Weights of a small GPT-style language model, trained from scratch on English Wikipedia: a variant of Muon for these matrices, 5256 steps.
Each number is 500 + 40 x the weight over its row's rms, rounded and kept within 0 to 999. Layers, rows and columns count from 0. Numbers have three digits each. The size before them is the row's rms in percent of the matrix's.

# up: layer 5 MLP up, 512x96, rms 0.241, rows 198-266, columns 0-95
# down: layer 5 MLP down (transposed), 512x96, rms 0.0999, rows 198-266, columns 0-95
up198 092:482460521503503525525580515484463577563506450531483541395561457453562494518517577498439538499459456464498538531501529466518506592435526553474489512505554476508553541478544518487453489520548484550434458497504477451537523475503410567543495482558457565463485468477494453540535501528461481489
down198 094:508507506462467496541523505492487568489488455499521614496522499508532477456499559472433460546419479473477436469528427506489610470550440500502488474550492519482481549481505434502504473484466440519411529445525468550518539544506542488483523529488504506428520558528551448564455475490444524423
up199 103:554476562479496560477508532505548520483479522469444484529509476486611463519459421554568519532449584423501456442485480517440428538512490444523535453503484500439492496528551540516457439589536465491544470506564473464513499503500532514485524475504525482458430577561520478515492508525467510445
down199 094:463558523463504468488486470483488518531538443506535465430487460409474560571487548500523531504521519514513514541458494530495538450530444521557420550447568459504546474536460530382525520498482536492471460454513498513446501487521515457501506460537516492521401484459443535466536484389447492484
up200 096:477468466500518544477493459620594513402475572455426515537605491461409497473534493520500488598575499516492493570496454479503452485493488489466551478484482515521526467489526417536506458461492533478489559501500473476494505442512481511494488531542464518542547499496533451509479484435539485487
down200 107:528502445492516473532519492483481559470472509472485498522512439453522497448483504521463458616552553516472459541530416486498554615499574481505460505542471528454406509534488530504479508473501491514504549547460405507505516569486500457457455557470473482480486440432551504496440562456477522504
up201 109:536482443497538456524496475521525504502496476485440573547468501517479461493471532472498467476581537566511529528587540433521564443503409525509447535503420523504534516466481531544488451484550457523495461534576468534476554524454540579444464504456494455402465528452541515448514516535509524518
down201 101:570434416524511513491510540587521513522476524523508522514502488568498438519436469520554471491553536488478492519517531479527557564504516506545550481532470526584447505483567459572437484442523491572492492526485478556428496490496527561433569470512525557474449522545553525463574494536510539503
up202 105:563510425526629487431511451480545521492474470515557458487448520497540494502519401472522552532531478547478571504509506439517495540493501491453510542481436491495481551523544512552488495445478471547446508531439512484545514490436456524489557483513473545534505459485451430521539528540443459416
down202 099:470531468471549441437501536486508565450494500565510446450473457517441488454456441527566553528515465567520514527525495512464563500501488538505600540527470521523501514561451500567534436546487530501488550388471533464499560471496467578476430468483450498520511488426497474496486494512494456452
up203 077:385507535517508495541480522548454505478421501509498547456496553489515528523511462555497479550567509412517554478504558522445533454514496478528435487490529467531514538585489527461488523509538362487464510529471517601534542500534479484540529480474550512454530533487445514490495531529489521419
down203 116:531535493501508482551520497504524538539484498472496506510508411557405495524517530509524575535481563413400537461556445460487560461520523415478528521444467487479475502514599508529461468475514523524479487465500456527541527525542459494498470424487533513464437493494492435455502536524456435424
up204 108:482519450513508455504566526463572469533472543521500518479451479492515502523552520460506485526474424555502531460569482435450522492473473624510566537447485546540541482459488561525490478540518449527505573478476516473524600527531489483461530539540478478457465489431431530583480541538518546481
down204 086:550443392562479529456455496474506471377464560474478533442499497525575466474483416511524465483503409417439542513488497470525464466544489498482489477474451515502502512524471570546480490486469503509521538509555485453466563479507474488460527482507523473483423511526493539516554448527579497465
up205 115:533509523492479569479505521555513494535495491429506494470568508493578421495476425474406518428468511554572529467477569485539526494537463524505593549449514486487504500491451508487463514541453484534549484493540561545555444396545529474544498498528503519457493518501513535484535415513557531486
down205 104:499510568484475593571457518493508413477547514460506560490523496517547573498516405491575492498544483465464546479465536496536504512487460548532464519443558469501494556535515516522482564518508526555500494440474547439501489457532512574451513505503464495462507394564513540525473472543484483586
up206 105:518499551463440531479509426488509568514425551478508487510548509545463500456517495442489515599519439521502440496465503479441551483538461488459505515518526580508493536528510448461573524512569473541571535497457503489602467548545572530512483510544532476507456483515501544458502429524525443426
down206 095:467495461513451443474558477500488523509534409480504477539479513461592503560558478553485487535508520467525523484523515536395518467545431442473441483428452555470483453511544467502527509484442534472500511499456520569473456457500473486500512420453466466418423471502479513514516551434511548544
up207 102:463453498484575579496474424498538491487519549497487489521468495453507516461543586451435512494503516476457548507464457505531548490463573589476446491451560489492477534538485512487463527564506515420477521488521480489485511399416511418480486523540474499510529556452503520456531399502496491550
down207 117:557500502456440532481495497473505574633469477524462503563491465530475534499528520520469493492475512571470479475465444484531475525544488384522441478518571434491516512565602485513563486476493570497455471523545510526476557539526483478514462618499524463483467469515521513496510498492467515525
up208 104:474507501522601484514537505495507503463493450566495462454515474498518540489448463519482524537586477556428519528466442449499498494448496414468444430532452497511511576469493460595507470473519521482486521486465490484542441508550547440459476499497604546486514499519441595473487462535531514543
down208 112:481489454478527437504502516504516472458476516545511483539495506478499580403502471467527520525508547491464478436447486461402524542520482495417573510520500423508437468474389529492486487395491579421515518556565528561494489517518489489500498511491483547579470491564504470532499512534499510518
up209 088:415479527528477524488547444473470455550565482534500471499434517486476491578489474511515469464493509479497521470436541481530476442458464513585483494487510519559414469500498569534498488509593585606517500513508534525517530494532534522497543510447539432525427473553440546491551479460456532478
down209 109:518531493527508488540477521483516491601512496446483431496512544547414505510437470458527531518473500489478448463542488459498472545406439513601502537533473533498498475555610523469491461509496571542515541522509453588459515517457540538499510450535520416544489483506483471539475514510448438535
up210 100:539497481478555537448471504520478532503557529509516557456480514512435465556522486495543453538496558510480512528424459450475558476416508517549559457479447547517483481476495502478491496446458500479410463473506524460507453518631487541537484501466477492460522409477458573471529526531513590544
down210 096:469524484398542477477529551501526547504437506541431534502504534537549415505489542493556511433530528458524513533464522504493534486465542476504474394507498517508489440557485533552429469510403476572489452453475485457493474498502468527382446497524538441485500462458510507510461515530481555512
up211 105:541458516502492539509516510542545490496492495465501543495495540565505501556498439536487468551449483406500508519503477453434448472493348515483476533467454446458539531548431572495507521459462504572387448510519492477509530460503479454488501480513528546488449418524497532488554525520533523465
down211 095:543524453514504524505411532481488529451522507512456495469509518536457537557443483501462482523499444502498572483540481548553448516447498517471456572488476546395529426588513528473520529480513503487513458579494506485558539503456379503497427509549486423552464520489449533517514511477518447508
up212 105:491514471515571509544378494532430524478484481493441481511501556537468473537513476572545535476424499488515491523562518526430428445487515466506473518540470550551592448487485464502502542525561502468529501465494573518475532486447495543460450505524547576505491483530513504492465408574498511547
down212 105:532516436499515546549403531497419497462513470498485485507550579534428463452544484515513531543525480508459462482522502464515396472467475537505543463524514493496535493504481466469540467423530502474537585427563511450506540485508475471446520522512517463584495526498395571522498448512492493556
up213 091:521543444529442473489497461505548516484532555489503484542501443475418508563550507501501463422524488454444484541439506496557482524522549449501521568495509529512520424458496446564531521573477489496518445576532513540532486512577572473501455483582524525492480523611510474441522556517474526506
down213 091:558493453460430514514503567485548521467511517547576477520442423476496603463467484498498469485525529467512515510533548538481493530510443494455535550519475497492558591432499573492410477530473516480481565465556536457500478552525463498540429506491470560500508540493506408490502426476545495489
up214 103:517485512613494560513433467522497574547494496521464500488501394517453471442491479479581442486472551446503502513490534509479501528525526573422472508498529456495560504506542483533485476578530460580536557569502464542460490512486496526490498469511541560521466517483447417513508539445448547475
down214 089:479455538548512395517585435561499542439495531496412459533477431491534447522557482507528476527553503468502516513452508492512488449543498452499466498499559456560496540498540493509481535447568481525517499492505549517497517491488575491494532654497474534484531477554459531550505498515462518445
up215 114:500428448557543521523494490534475489524497451508493471503449547523411439505468554512487549553523490571406544496512458420516421446522479535505449454471539493486483508568508419512494490469536592474518450525450535474503540400508440503499537463542498503486513546487471545517536522482457447513
down215 100:507504483506491496545524492490504548536502471444520471468452497527516405510503565456476515505489447551558548544486497466476473565501652455520440486459561545497502487431484516513496565535554470521522499557535576518440541537544497470491507544491524548505508570587495523450551456522492546525
up216 095:518453559523518525534518497516499519524494474525497453499474558474635552539485552546480504472514430539487478462560497518478439469543450522448466461501455482481506501504450497485483549530495409485484452535517406545539582524504486489454467423564560523548442489511488439507493559538510511566
down216 099:526514488502439459521489533455466525530557518514531607507459558439470509536467523489517470449523519504475445555478458546464496548467435509504521485552542487477528474519467601482498480465442514457537557516530540530424586520488499493392449534485535559460510467509515442446452524451446514524
up217 098:411491534470471494518481525503542564469443477515586495508473571449462515507511477451454531546569465515493546541515479478513507464566518533490593443508578465546477509495424561493456513511426456514579451527570506458463522535466555569486491495538514453493534541503495451540520482535537505453
down217 096:404513496582518560489459474469496520601442554520447465536486480532428455530546573544613565439536481458539487479470536525472460463491482428455482474487446521451541486510518465499489490504558533446450536475472513501527504463474464454545520445522481454534486525500507550547532511518475500470
up218 085:514485561531574486542533461538522528471465519525510496529455500514522542530497461504537556474514470521476545479516508546462479502445538489436441553494449452508538483486487509462456546554380440467525559460460535457498463507472500437536519518446571474449460536466442456436622472512463532508
down218 100:457478468481551501576543523473487459511469429515548461519566514529496545475577519499413464446464539476562513456476496563435601466502518460496477529441423544436456516481536552529531481505506471488485500472466441531512445507488491501464485533516533491495494473420613470484436505518540477484
up219 105:476558538505493511493521503462483490471466436478486556556501557517469515509435567521517580506476536441468541470484533454569531540438523571495474567489454516534610518501510512484559524521452502515426492524558483523470518539540464461464496466481471496538468463458545527573573451570572469471
down219 086:510468529562507462521494508447442492478481508443482584514492480505490515501585521467496537563499520472541517519448478603564524477437456466457505532420516536446510577434523471512490511544446475506526553474400545483531542415504509503483454503508560571543515501519459507539517500443500571502
up220 110:490544498482489465410489544485412507539589527566488508482462536562543507538464501455499597498534421420478504474453514441442526473532563530477500494446485516518538525501439492521561507534528470464485517544519475445506527509525473409529539515554526515504566515485513542538499545530466580454
down220 093:485497466515565555478492492466542484448472493524462535495518590479419439466544481486435423539503494447548518554501527496464501517430550522478455522495488483459455524475508409527542539510480565544523509483448473492454452586525547455478467467496444526555525483507530466563515569487590483450
up221 106:491541476520506528478497470484569459456530474484518467555544513409524551474568448439541489552458514522470506410466470484535468579487525429442470458532483565467461519435451528468577477475471501495603540458464535459481524504480513437447510520533515482519430524516469510528557442510464508472
down221 103:528485510445562423521490514531517507546485482552476554578490524456547506520462466461492422504527458449573417571639545561464583503472509529520567459507493486492509494505516529490548548475441480468518473503542559493477492514500518556548472486522489475462477512439559471488505536484475530447
up222 100:514504531529461528432540493451476503448538473515558526478536495501530504459510406491495544485500473534501551454486458494549492458579497430483491454475445499491471564457497457451491481470566486447424450413483564454601528548497502520513464468491469530524474525480455573455437517565551540530
down222 083:504530486488486566512609508456538449449537503465564498493515510519561513528484506478522478509490479481445556460422512482523474466474605534506512554515557489476460596528420456437487517467481559510454426513524507502556494520502556463509474439524519477498519430511501547531485537565424458461
up223 119:546552507518547518545461490510478553465495503457532536544530564522465535546503476510491530481491540487455403446497528437435448534526535464589500417585554480512524511472445575511517471451533525524496540474551547474440469508485428458472480558553449517493484476441414530493489495508501445492
down223 110:521552579470504514504452502497467477503447492493538464536560555550455539552468495600457475510462527516512455403463499499554501551458543519518532452519391439540550561533553541497502489473478505487514494450519520588464467493466474490499593516547489529498500439484564547510472483512453495547
up224 107:514503526488481507510521513570496471494442433567510422526502504454496434511495511496513523523503460496486528536462574552503498554500456491507550574459557497433532558500513460552542483510523494511515486469602546551511518539508514439590600487517557458467482533520471462453392504537515452458
down224 088:483474491504558487405440436473507495454515562509513578448459521488458508545494508504532508543525470469484554529531455512479457515530517451513487457467437497487469467485486473500410486453574489525417500509515498465569522471468454565545486494541526513526481483459442505614618495465503550515
up225 102:516503494548458503457423516543504454462506582448484480544491508455473491505519555537581522397489495498560541483539470417508511537523460510515449432539538502503596488472513490504449484539481411514566501482512550492464484521502492471537432521427456544437513549540443509427503540474506510523
down225 089:470486451473492511550521491482540429554542508468500452493494518458476504464488559504506549551455515575471465553597518472481549515545462466436467518448500524573489503421487547539492478573491487488488518442483480553449416479533542479512499589532496499451426474495554410474569504474510512471
up226 107:496539508525502470494490532503478503473540481561487527524463491543482491511474514520441568550413531578482553444395555485519465480508469464586535476481480436491542549555495490522534453485421566482511504436581527497482578496491465455539516527519516507406533507543474561431509478456471483481
down226 102:479499567427447495535463511486455443499475513483457593522436459443519561508505501551523578520524438428557547499466405541528513520513442562487469461489542561525457522555522506526466523523463522510531489508487522504452484585502438495471504552470521530500514568583552504487449450527505491481
up227 095:446480487498552599449489487475534433529453513544493551494513504512520468492437520503485513474489475459470490496485391516483424499480520523421476512574555495419541544544489520520463475494503488540555420550517524475511523521520536495477478559484548474418572506539546513507484512615445529523
down227 091:435485541534504550467495424505455519556523435473518520552478471473497505514503556477553515474453491526486516512456396499539463509567493411500445475437485471496528570498511422507458509575538527475473494480425570586487442481496478533585487577468510476513510499508471502448567478505471528500
up228 103:520481506457514477514529516557493502554551510573452445516452477483475465506521517465577475510531429450451493486494450489475570488530507503482432549522484415560454493486442571499495486502485451514492501515503532492506512441484534508469578529453454464467461552560467461436478360536522568487
down228 089:520507501475561529465499513503446410471556537495606464530509499436503504521532409510538560483533479469552520538477485447535554450449494572511500556501466484485526503508468505456510534605458450447466507542423503518523475517503447518479518452473503497514504523539498583554501455605467508486
up229 118:488485561470522486481523481481511509462543515507484507582426467457514498547428465529513431471494542557520573510557471531546497471503380533441483496493455562536545490467446592533499544480473466476538509492573568517554473465503531514520449519538503403507518503471456533492493480579511508452
down229 108:514425444504503496472463481492588485498520501479450556518629489491564432517443548530446587536507467449489539534525482500499567488477490514535553500502436492495560509485470502539495475559529511491480517441506482566495506400477543465473558548531520565494460527471490558571545503531490534510
up230 104:505495508483444505561502471482504548507533424410462496534487532506559514487588438513549505490501502487537569494412490491461497524462546547492453491470452472534573512479491515609496499543425527564519464506473495527540518448536504543491544524581540527537475529478625483485523499492451522487
down230 084:533488421522519514482408522480436535504551564429517525547505608582536397439482493461525520518420474517494479457486520414518477529496504453492489479563458519503458504478444431497493493492480551507492503557531544467476562480518500525522514497571491443497552521556439510488509498527452513492
up231 101:490464551432499520535461470429532479434477490492465435479471453557503470540566501414538512478578498580488465528511557498537464525526555502510549518531501425503530432489535528526492604599533528518522507512473555557488505506518482505479503569532516514520467512511452422504529564443504478470
down231 082:483470417514565500512480505493566530536515517562558451509477575489491521496485545477496558494492507485536421465430493553579517554532498562491461527541571497519519574480531515515493538582509484485461516497486493592464488515496468551544498446509509430551506506418540453445507484513428461566
up232 102:521504465551498485550510520510452527461520484496427483505440470498437469454550525550490503460469523560476528523509539547516441533509454540511443497552448475493451547437551469489486442575540461567530501559569540447517492502442456425509533541486468518500447522546530432442526406460487462545
down232 109:550516530507475463532489527476473580435480478453477505553448466489489561439526592499561484549552504508520496457489492457495522510553489416462474500558491502463587523485582460465537488521513515572533520476444500499480469498513503484404487615419467489448471483485510431496455511487538490493
up233 104:535476532497544530462469533502475486522502534423497561546489525518528392526484555552501537527553454482496507461508573498454512557480468499461475491477472518534546567515532480517554496499440485547530503487449541501499509423566534526529461448491497510595488600525429537550528534543557434554
down233 109:450488505574552485528464423524525493480568430483421556441514532517499468502452476561548476504460484394460505464521470456513438470443471467517487534427574451469519529481561519497530540542478470516476544540458550499474508531557561458477429478504540468508490479516525542532519472525561542451
up234 103:486420493516435580438472476503538486468415539535473455586466425516469522491559578553471544451552490458522581523542513543505499573491564557522436514496513512524524487573448541530498504466485501523495523474501451503514481507545442477479554474434523474503500471535559538549515521504450475469
down234 102:509449513502511420516505503448501455518491518440495512530466410483563536475535469550504478447429453487456539510482541518571455484525494441510438469542534519433538543497532471531450550498502458588527506533453460476443533466477533511469522496502460474445561580479525590506513507466413490562
up235 098:523598467559506499472505521422540456475522539565516501510462510493506510483487517443458507480507488497518528486436493544542476581549600500415522493573506550452533523508504491424543441508548565505456480483539520510536483532570477549483441522531441493501515474425532419491584517473503496482
down235 091:440465482529460529480530488542521414503535479469529501463543542515460437582547460476511500436484536448536513533497497528502514526486566515513517398463511554489493378500493505501514455450489510472488483520557488560540434527559474457448477489410515552509508434528463440420481551513481506482
up236 097:450523530498566458497487492490533536482545472528495507447447453476423478540519527520503454427445492471523465478503548514469606459522495470563481497541524531483559394468479468471505538473454459466468461526531491510578418551559464464477521517490449489470523449438496467503502422439567535503
down236 104:477441515490500435468529473503536488593484561487482512522442411573508446491457504509502515519536486512478520518545519480481557546564493433444505468539477486571515515515606424533521454459472515437538409485466503502524462515485512456524562465501525534550521475474522570507575449455541470520
up237 077:470541449542534410493516448493540497516547482514526437475476462517551518502498456520549483447597524538391513509528511486450549556462481555509451480534530499474494508481460467466526483497469603427561462485484471513462474452541464473533575423472455501497488479507501486504469427545502511581
down237 138:502520480486519412495537468499463503533442547453489494587483451513483454511521527499461569501510508547460470517489593503497530482534455490579455523576565548501471495488551488512544493506534530550515522455535508520476518473504514513543502681520517492481459517530426554521515511563460469511
up238 094:455533399492549534520529560528550464526494454498509459460462532499545478484468474455403516373536486465516494487508497471496435531551565541520485548484569473518512533535486459451482467507521483458544496530510499554527544537565485589436544507499484531501524554485560579471535457516506495536
down238 100:489509552501556570457536483471531462590523509454513538553441443487447454491480559466466562469515474477448485541463549449509426451517538453551487458519566525499535511586529503532510494519484550446440519434501532571571503522527458534520513614551499512450484529518509521512537499524494487491
up239 085:496462518487518531495467427499518496512490498457479417512437477432542497519501526467482522488455470508437485481531488487484567484530521514424487465513468487464482561522504521496516556445443427497510541473497523470492541522490571473361444419490555471482492557425465494497532628523498505536
down239 081:456515540534431448582562497523445472443446561494516515500521444451526484537483595502493578488502598421494510525485441512499477497498504459460516562442500529431513445486515457505470431459496570486509513471469501523469499470564483469553474453451459546462509447532555497471520443503498497458
up240 081:488483506553417459531489446482481596515479485460429476534494398458503453451501536439490487485448505432440492465543534491543458480463439580467490540515477527561493547486504528496484471520482478509602502534556496472576485498430581488497511482563433498524506530502467496526441462496524522519
down240 138:541458463512522403552511470478466592491468480491515474502504443438523475472523481492547416509501565463486490511491521476498509520525449438482430480512476474472558512416549462469496473530478544465428509488533513550536481505467529501470552670443453519475456501490500491549521511511534541496
up241 103:481436507530495525444401569478507455549497473534486499466544498491506539469571438480480526559492464534478541451463512474499508541499428524540541563520505490504522483480543496497489398481499510452503504492525488496485590581505498494569569501573543430510487529458503505607445571516482520465
down241 108:494502543473461502524448476549546462549500496528430496533543548465491512507474569507435511432520471425495528387478445471432460532468430557549499503506532529445470525460453447445451568499451563454531548530516500466439550441515527538529509510515498459454534535470492474536445527522549484501
up242 092:546537502441500505480458486515531497430507504538532536503490510471627517499477429489526547445497510442498521513507499490487464478530419457478464545454567525499537518508383487469494538511438454523566505433479594573497608483459478472472493546524464480522467498505515505429470494495486501553
down242 108:537488535453526441521440513511407563530464502557419526489506529545468538452563458525425503537596484430544559492599438569508486535487502487498510521505515566469522485553561462497474531453533493517479521560484482483475527513465470505445487440510544500501582547501552544523472483495513520506
up243 099:512512437575558542504499517511464514505458446574544472509545571488545518391466547486556481545519459551484541513529514421549463476500532472478489486443531521467528488482473438472537483463537458555516497508541476510474496399455538517476533552545443551474464549475522472492456401468539472493
down243 086:498591501516499538532520478553502520498515509442523466533599521446533535472413522513497538478458470497476501475511543475477439534435516565506490454477467489459528548619505544527475505574477437458612492522572535474568506534446445494524516489527534500506515527470472505453469499492442538537
up244 096:544455455495481552471465533487487551516514419548481476449604483537499515515503432553462535444465508514463514421485514533533553558469469374537496587473470519534483441417489505435573501430501455508523485499479495476502529517525451540562480486503502502510477547476492560518534507552482512500
down244 089:534513486478449468514546465541545485471464524472448476466562500507458480520509534520500489542449525549451489508494473557534420501536525466482510458526446520424469461428551417531497409464484468560531516514473526416541537458544464597467472498500549507528458549477390522471505516545457495487
up245 098:478471461497494506533505426502504552554522526490518475518470499420519520539509501552495515461492488533447478481455455552503477493424430547508478521527426537518520405450583491488539520486495390521546458507512493504475508452556562535491521451615445498510478478465450510475588487459548501455
down245 119:473428503465557509436529479523507546485490504488458562548505440385573477524506456543502542478602519471420520428499481548541466506491509521472485543566483478547471503475522551470487520529533522539455517517566530534447471501536567483540511483562533537511476451499505498519501575473555511416
up246 084:384438543490486541500514541532535577487490548527431436486401547508556550528488480501459460499517445466560523545496549458447489543429497522521521422519456568499535570505510513548508474547556526551529516517450507466484475503526517528456505442434478485501506555496517494507489543483541568495
down246 097:484606518405426521511557493482475465500459546495511533497506479464513489455522581487518559517436457533497423524459543478507495428510469565453540525525506539438477452552503504501437462476550477508474515458527507492445560510538513538418569486443553459482511516547546465509493526516442536445
up247 107:458441487470446521475574532537463536449544537507496509529496466517514499511456502451422552497445522519508550559473560501490586458511502647514462462564437567504497574510502531544528503575498517521530477505524510541509517529502468483536482513465483586528538426520570477509519545519482523512
down247 096:455534548521487517490515473509491560512429565520494539483561494512511525483570508410564474514461415573521450495465538460498558522496462530493491449503500500547453526460525540540543410485467536507461576490421475488479494529564578476464577558504528514463564488518543495472553515521462515555
up248 106:496567624535520520441462460525532543497567570426501443489501474479475507471483465495525524505450517508505434546505535560540549495475456495479486485528466482503516563444513566462467529541520503515524439471470524458512448496423547522516546493512416532564559532448473557489528499410473533493
down248 104:561541543503511550462504489565512446539509534557524502444465520448524550527422424465505447525527554549562462455505434538569468529546472546482575523513469485455477449461494506522443490478551513517413535529477438515475467555494452506491513447420492527485516448547516492556514430479505533477
up249 088:568555495486458515506439532454491517504538541441423486444502497556447555507471474563562477441434431479517517572503483546467507469562541492480514553543487591518478489433438507555480481529438465481460536500536501507475454494576487506500523572522516484471491527578467445512527461524566466513
down249 096:514419470526440549484539435485540453555481494472467459442539500523530512536509510491419450441534484494499516559527522454508517498396535531490480518517494479474523544545384454495456549504504458441564439516451415435497523513516512456592479560481479497498510533456505483518536468502452492532
up250 118:491399588441442459480483489434494502485520499570469504494500444434558512502460481456487508529490508515530510507499467473451495570577473483508490522520543536513497426448555515542484504467526520557516498434560570539408439480553547460494531540526498462584519451452473471518535563500524505489
down250 098:470552483487513490526462497479521543475559523530445494477482499509495412444563496424475495420488514472439438442500437534536438464467494546547480518455551550497512523551490512472487507458563486510505574519533527489541571480543486548487624477447499445560526532482446476501499510479441478570
up251 102:530465493460424571528503551475507502511533519578557478516468492515475399495465451451398471482478517463548546425566480559522490507472476560456482518533467471524533506457503472498505439476511512531526530474519522489551415495548461454469481499506457516408510482509557505603505547510533448511
down251 075:432474521440557531543536480518543428516572535512424501503392577460458525535508544569479504530484565518495517529468527464463470517518506541458513448460573490489506573545534444532512489531491517491443540507591536487498504501540497503484464491512441552548537542548405470508540475497467487505
up252 110:468492456535489531484449505538519524524493477479512548504551557508488470531540505573451418523465506532466507448466547535478463448517568468504524641466531464454504466535460517465429490458547511552514523517557448590474473578504456519481464506528495577506509451542537520546526497534504566549
down252 101:475447518515485410502568496486536545437485515413491506503451488512530427478460513484515444442514587556468495458547477466453510495524455508525457482479534452547448437352449521502506510466464524499497493494480514550444465470529537462487515477470586507473539441460530499533532478524537549514
up253 098:497483476523468556466454455513489514442545554494574465567506451483466500535532500545469388462536498530490439481527537489489545440512430472468531557486579572494504459470444556515495424398486472550478467511546495523547500545468549526469523500477456492463462490491522566486463525498521436550
down253 099:485468426526518477487574507509495488487497548537494472581514523452527536463507569363440545472479449490520484462445434530416523514454477479512467543507530492447507519476457528543483454542500504491539462504482472522516444499527498433491474562510566520496541445459588524559546474487499417495
up254 110:478459427558497546490418422558503553420494469426480543542477483520465505500420425474535453546508523451466488473417466488549532516500515448471486519483557467500480524527449514505478470513535503477505556499535561494460515526454504557480503513515444485513440410518471411491467483513551482566
down254 099:475499578462524503507535546469466490542516517443485500439531464495556578485521451496426485519516442585452526575476507468579487525475482533492458514482510463459532520427491447600600546511486485532475488459455505502522469429504553452509519509507539548479489528571494519547554524499467505580
up255 083:408489485548447544473539526521508495562498541495406528503522489495426476530480383505482569499463457501506477516513542477519509449472500466535499478434477519509485467457479502526458530500564459586482511463538449474523413557420496521483531444438407509449494539478453530507523537486521504541
down255 103:498561546564461575519458535478483523570475479452523555548573464502443479484441576491541522455515486480499471492425540482512497518476496393477531521494509477533558511515466516533508419526477567475534535413555494476531516510570496473515501503513477547420429443557563514483488497464475516478
up256 093:458415499544487535456511496506453488508460451459475485454596488450458530440530479539468504476475454467466598517474563467426425544465526457466500509557542533538527542498549480439495551456546578494540516508539462496469509467478493477581495493467485587530479451588490507515525505470510518487
down256 088:519459466453519410490495544545455560507486491522519498580570490483554473422455589466494509492523482510524535467506509502469460509547531398381557501526492440510456466522524532627484545502471487498454495492546473549434454519482529518445505493472461520466479496524502500486550542532500502510
up257 116:557515526470547522532509470516528499498436508495446525493503497532440538505464519557543557464453476506538505565479472500562605528457490512560477548559502495517534504399502580472547535599469480454486458507434463439503467512503545569504543496534488532476458531479467431487476477492485516597
down257 090:465507541463426494520550482539536490492457570498502485500405470404443462521509466550474583425464605533486556527533465531481519491484590533508424496436451478500422510494497495536460540483567534528545487489462497549557520511468465516470514441530532490498499502507531483468554493494466491450
up258 102:531500546455535482489563454476506501501420499447480519536512504456515394468513449563447533501493535515489462487480429431487538480468461472572467480562480514552495525478494481505491523530548466422439498507487478491492496447494421484590463546499519513541409414489541556477539515512416481483
down258 101:477490515464515545574520519396491442530519519517535507570460548539556489497500417461527516546479484508516486581400493543479518454474542502530497553500530497503504492516455507477454541511498543481490456456453547458528496518464468435498487507510590608529464458590469506521506514536515430560
up259 103:591482500574530502518471482490495552511467505473542484565415467435530570491559489548520427505514465516497521476478539446448447432501495412596509455445554483505519446471488466487494506507421539511483539519608530529436544491551508456488470487536480475461469535501480517439513500521502482481
down259 106:492503582490530450434480479519467496527499497472520499531543471482491524435473485546520459500481475535514517558528515413510416577528521433504507467574375432450524508549541561504519479516492524477483441481491442583447573507443482522508528508484462480483529562515534484446486476420497491527
up260 089:508481429551542490486502530544529501492519556499497513449543497487464551473418459494532477529562527429513505537561491487478482457544460491533509470576474498520475476561545487519519565434447530454480525514500479468550461449474498416581536494445505550502471489454471555582589427496551515557
down260 109:497491525537472414453453471504538504483518547465510493476538497453537545451413435510502484476505489484527483533458512486522448518523514472509521470581468467524454464524463367501514506465501538447457478503460488421553496426489499452522592482526527585475463512450440539576563499527497536509
up261 107:477564434479537543482415517483515538395580554500428550520546452484495544458465493459522526494517467472474523508480459492476459469458524547498484566565476461528500523569500491478501468428516525512480516501476458484480488523601520487481421521457411478502493388486493501467529484524556531508
down261 090:450471456472500525560476478506492585487588540513483489488464458439453460572567477449547451495506503486468498500471528536482499484448469446493532502458462447418476492505464466541474478518525521540543452483577577458534419529552435454508491475491471484497419503490489453605535496496529540465
up262 091:443438457530543513524471497482546554477508537542438444494501473550470510387537538473566514454463456484495552535509514419493516494509514498466461588519491528518443560459480547534492488553461523551559471452478421479504510429559523559455483499521563557528557496462461540513537529544521526503
down262 107:459509470533452456544565459465528516531420494532505436443500423521435457501527534539532498472491606489402577473514472545540496558540475479526492534501535564534483495493548507539486454518448520488439486489457562534517546487524447486532483539553489507470584503462450525448549529511488468450
up263 103:495516488438476449478491555501491502495470466549522481552495470517548493502465452490459521455524520515482505466456454476474485539391527513605486509543496395500496592513538577498519483568514497525533478499519490458479534516489472381447575525569441499569454505547513504542515501472541464538
down263 069:446517435510501578546471504561450515439497579468456480497507540542523504503484476534539552481509468459478538551466522459482524551483567427498577456517498487544474474499471561508438561429493486504529544466564517499423591493514481484497469430507495517552514437568490431445529486501542533483
up264 097:491468519495471541475521496452535488524505470522569452514450480536544451551553505475492506535536535490502500468548473459429508459478446512458478528472545476516547469501507430394541521455453459523539519525467468491502460444523501427481546513469518473469600440475400565588451466494511541438
down264 090:488493467546452418468505502530502419499530454447495433563444496486554506491542535467433530449442467575485517421464491421492486540524527439472473532510476485490608454494513458527568466480546504487461461497522520514604432481486527482479552555448486459483552517494476512504525491519460528525
up265 093:455426503563474538472550499492487478405561489552480470426475459460552474531479497526504504486506454461421514440482473478494477530512585578475543528470525560444557502424533480463441479509493553498512507519541435483503491474472472528534531519483500490495515412507474442441541577489422529476
down265 090:505534481473490558570501524511488478454548535512576497543512621470522523493503501510498499502480490498419463512481531447511517486481464426525486542472561466514519555446530489452503440459465497479502534494459523453532526523507529476493464586585567569518564527562437508458476405538480542563
up266 102:529494561457491492477547516522584550488540509543579496541489463488510438445515495476502534444484501452485527453477509489481434444528451588539446439488417550515443437513475553480580555542506503494495448509488505490452537477610536448489516460494449515476533506558511554489503521429485482477
down266 091:527522581454481533530477515529536504483424497504532509454521528431554513443561495465547448488490514497441494472489516438421462489491475571518463438548502475468555505488487514489473537541385463515548563530505472493497541510479511558482480554489459499445543491573527521435457494515454384484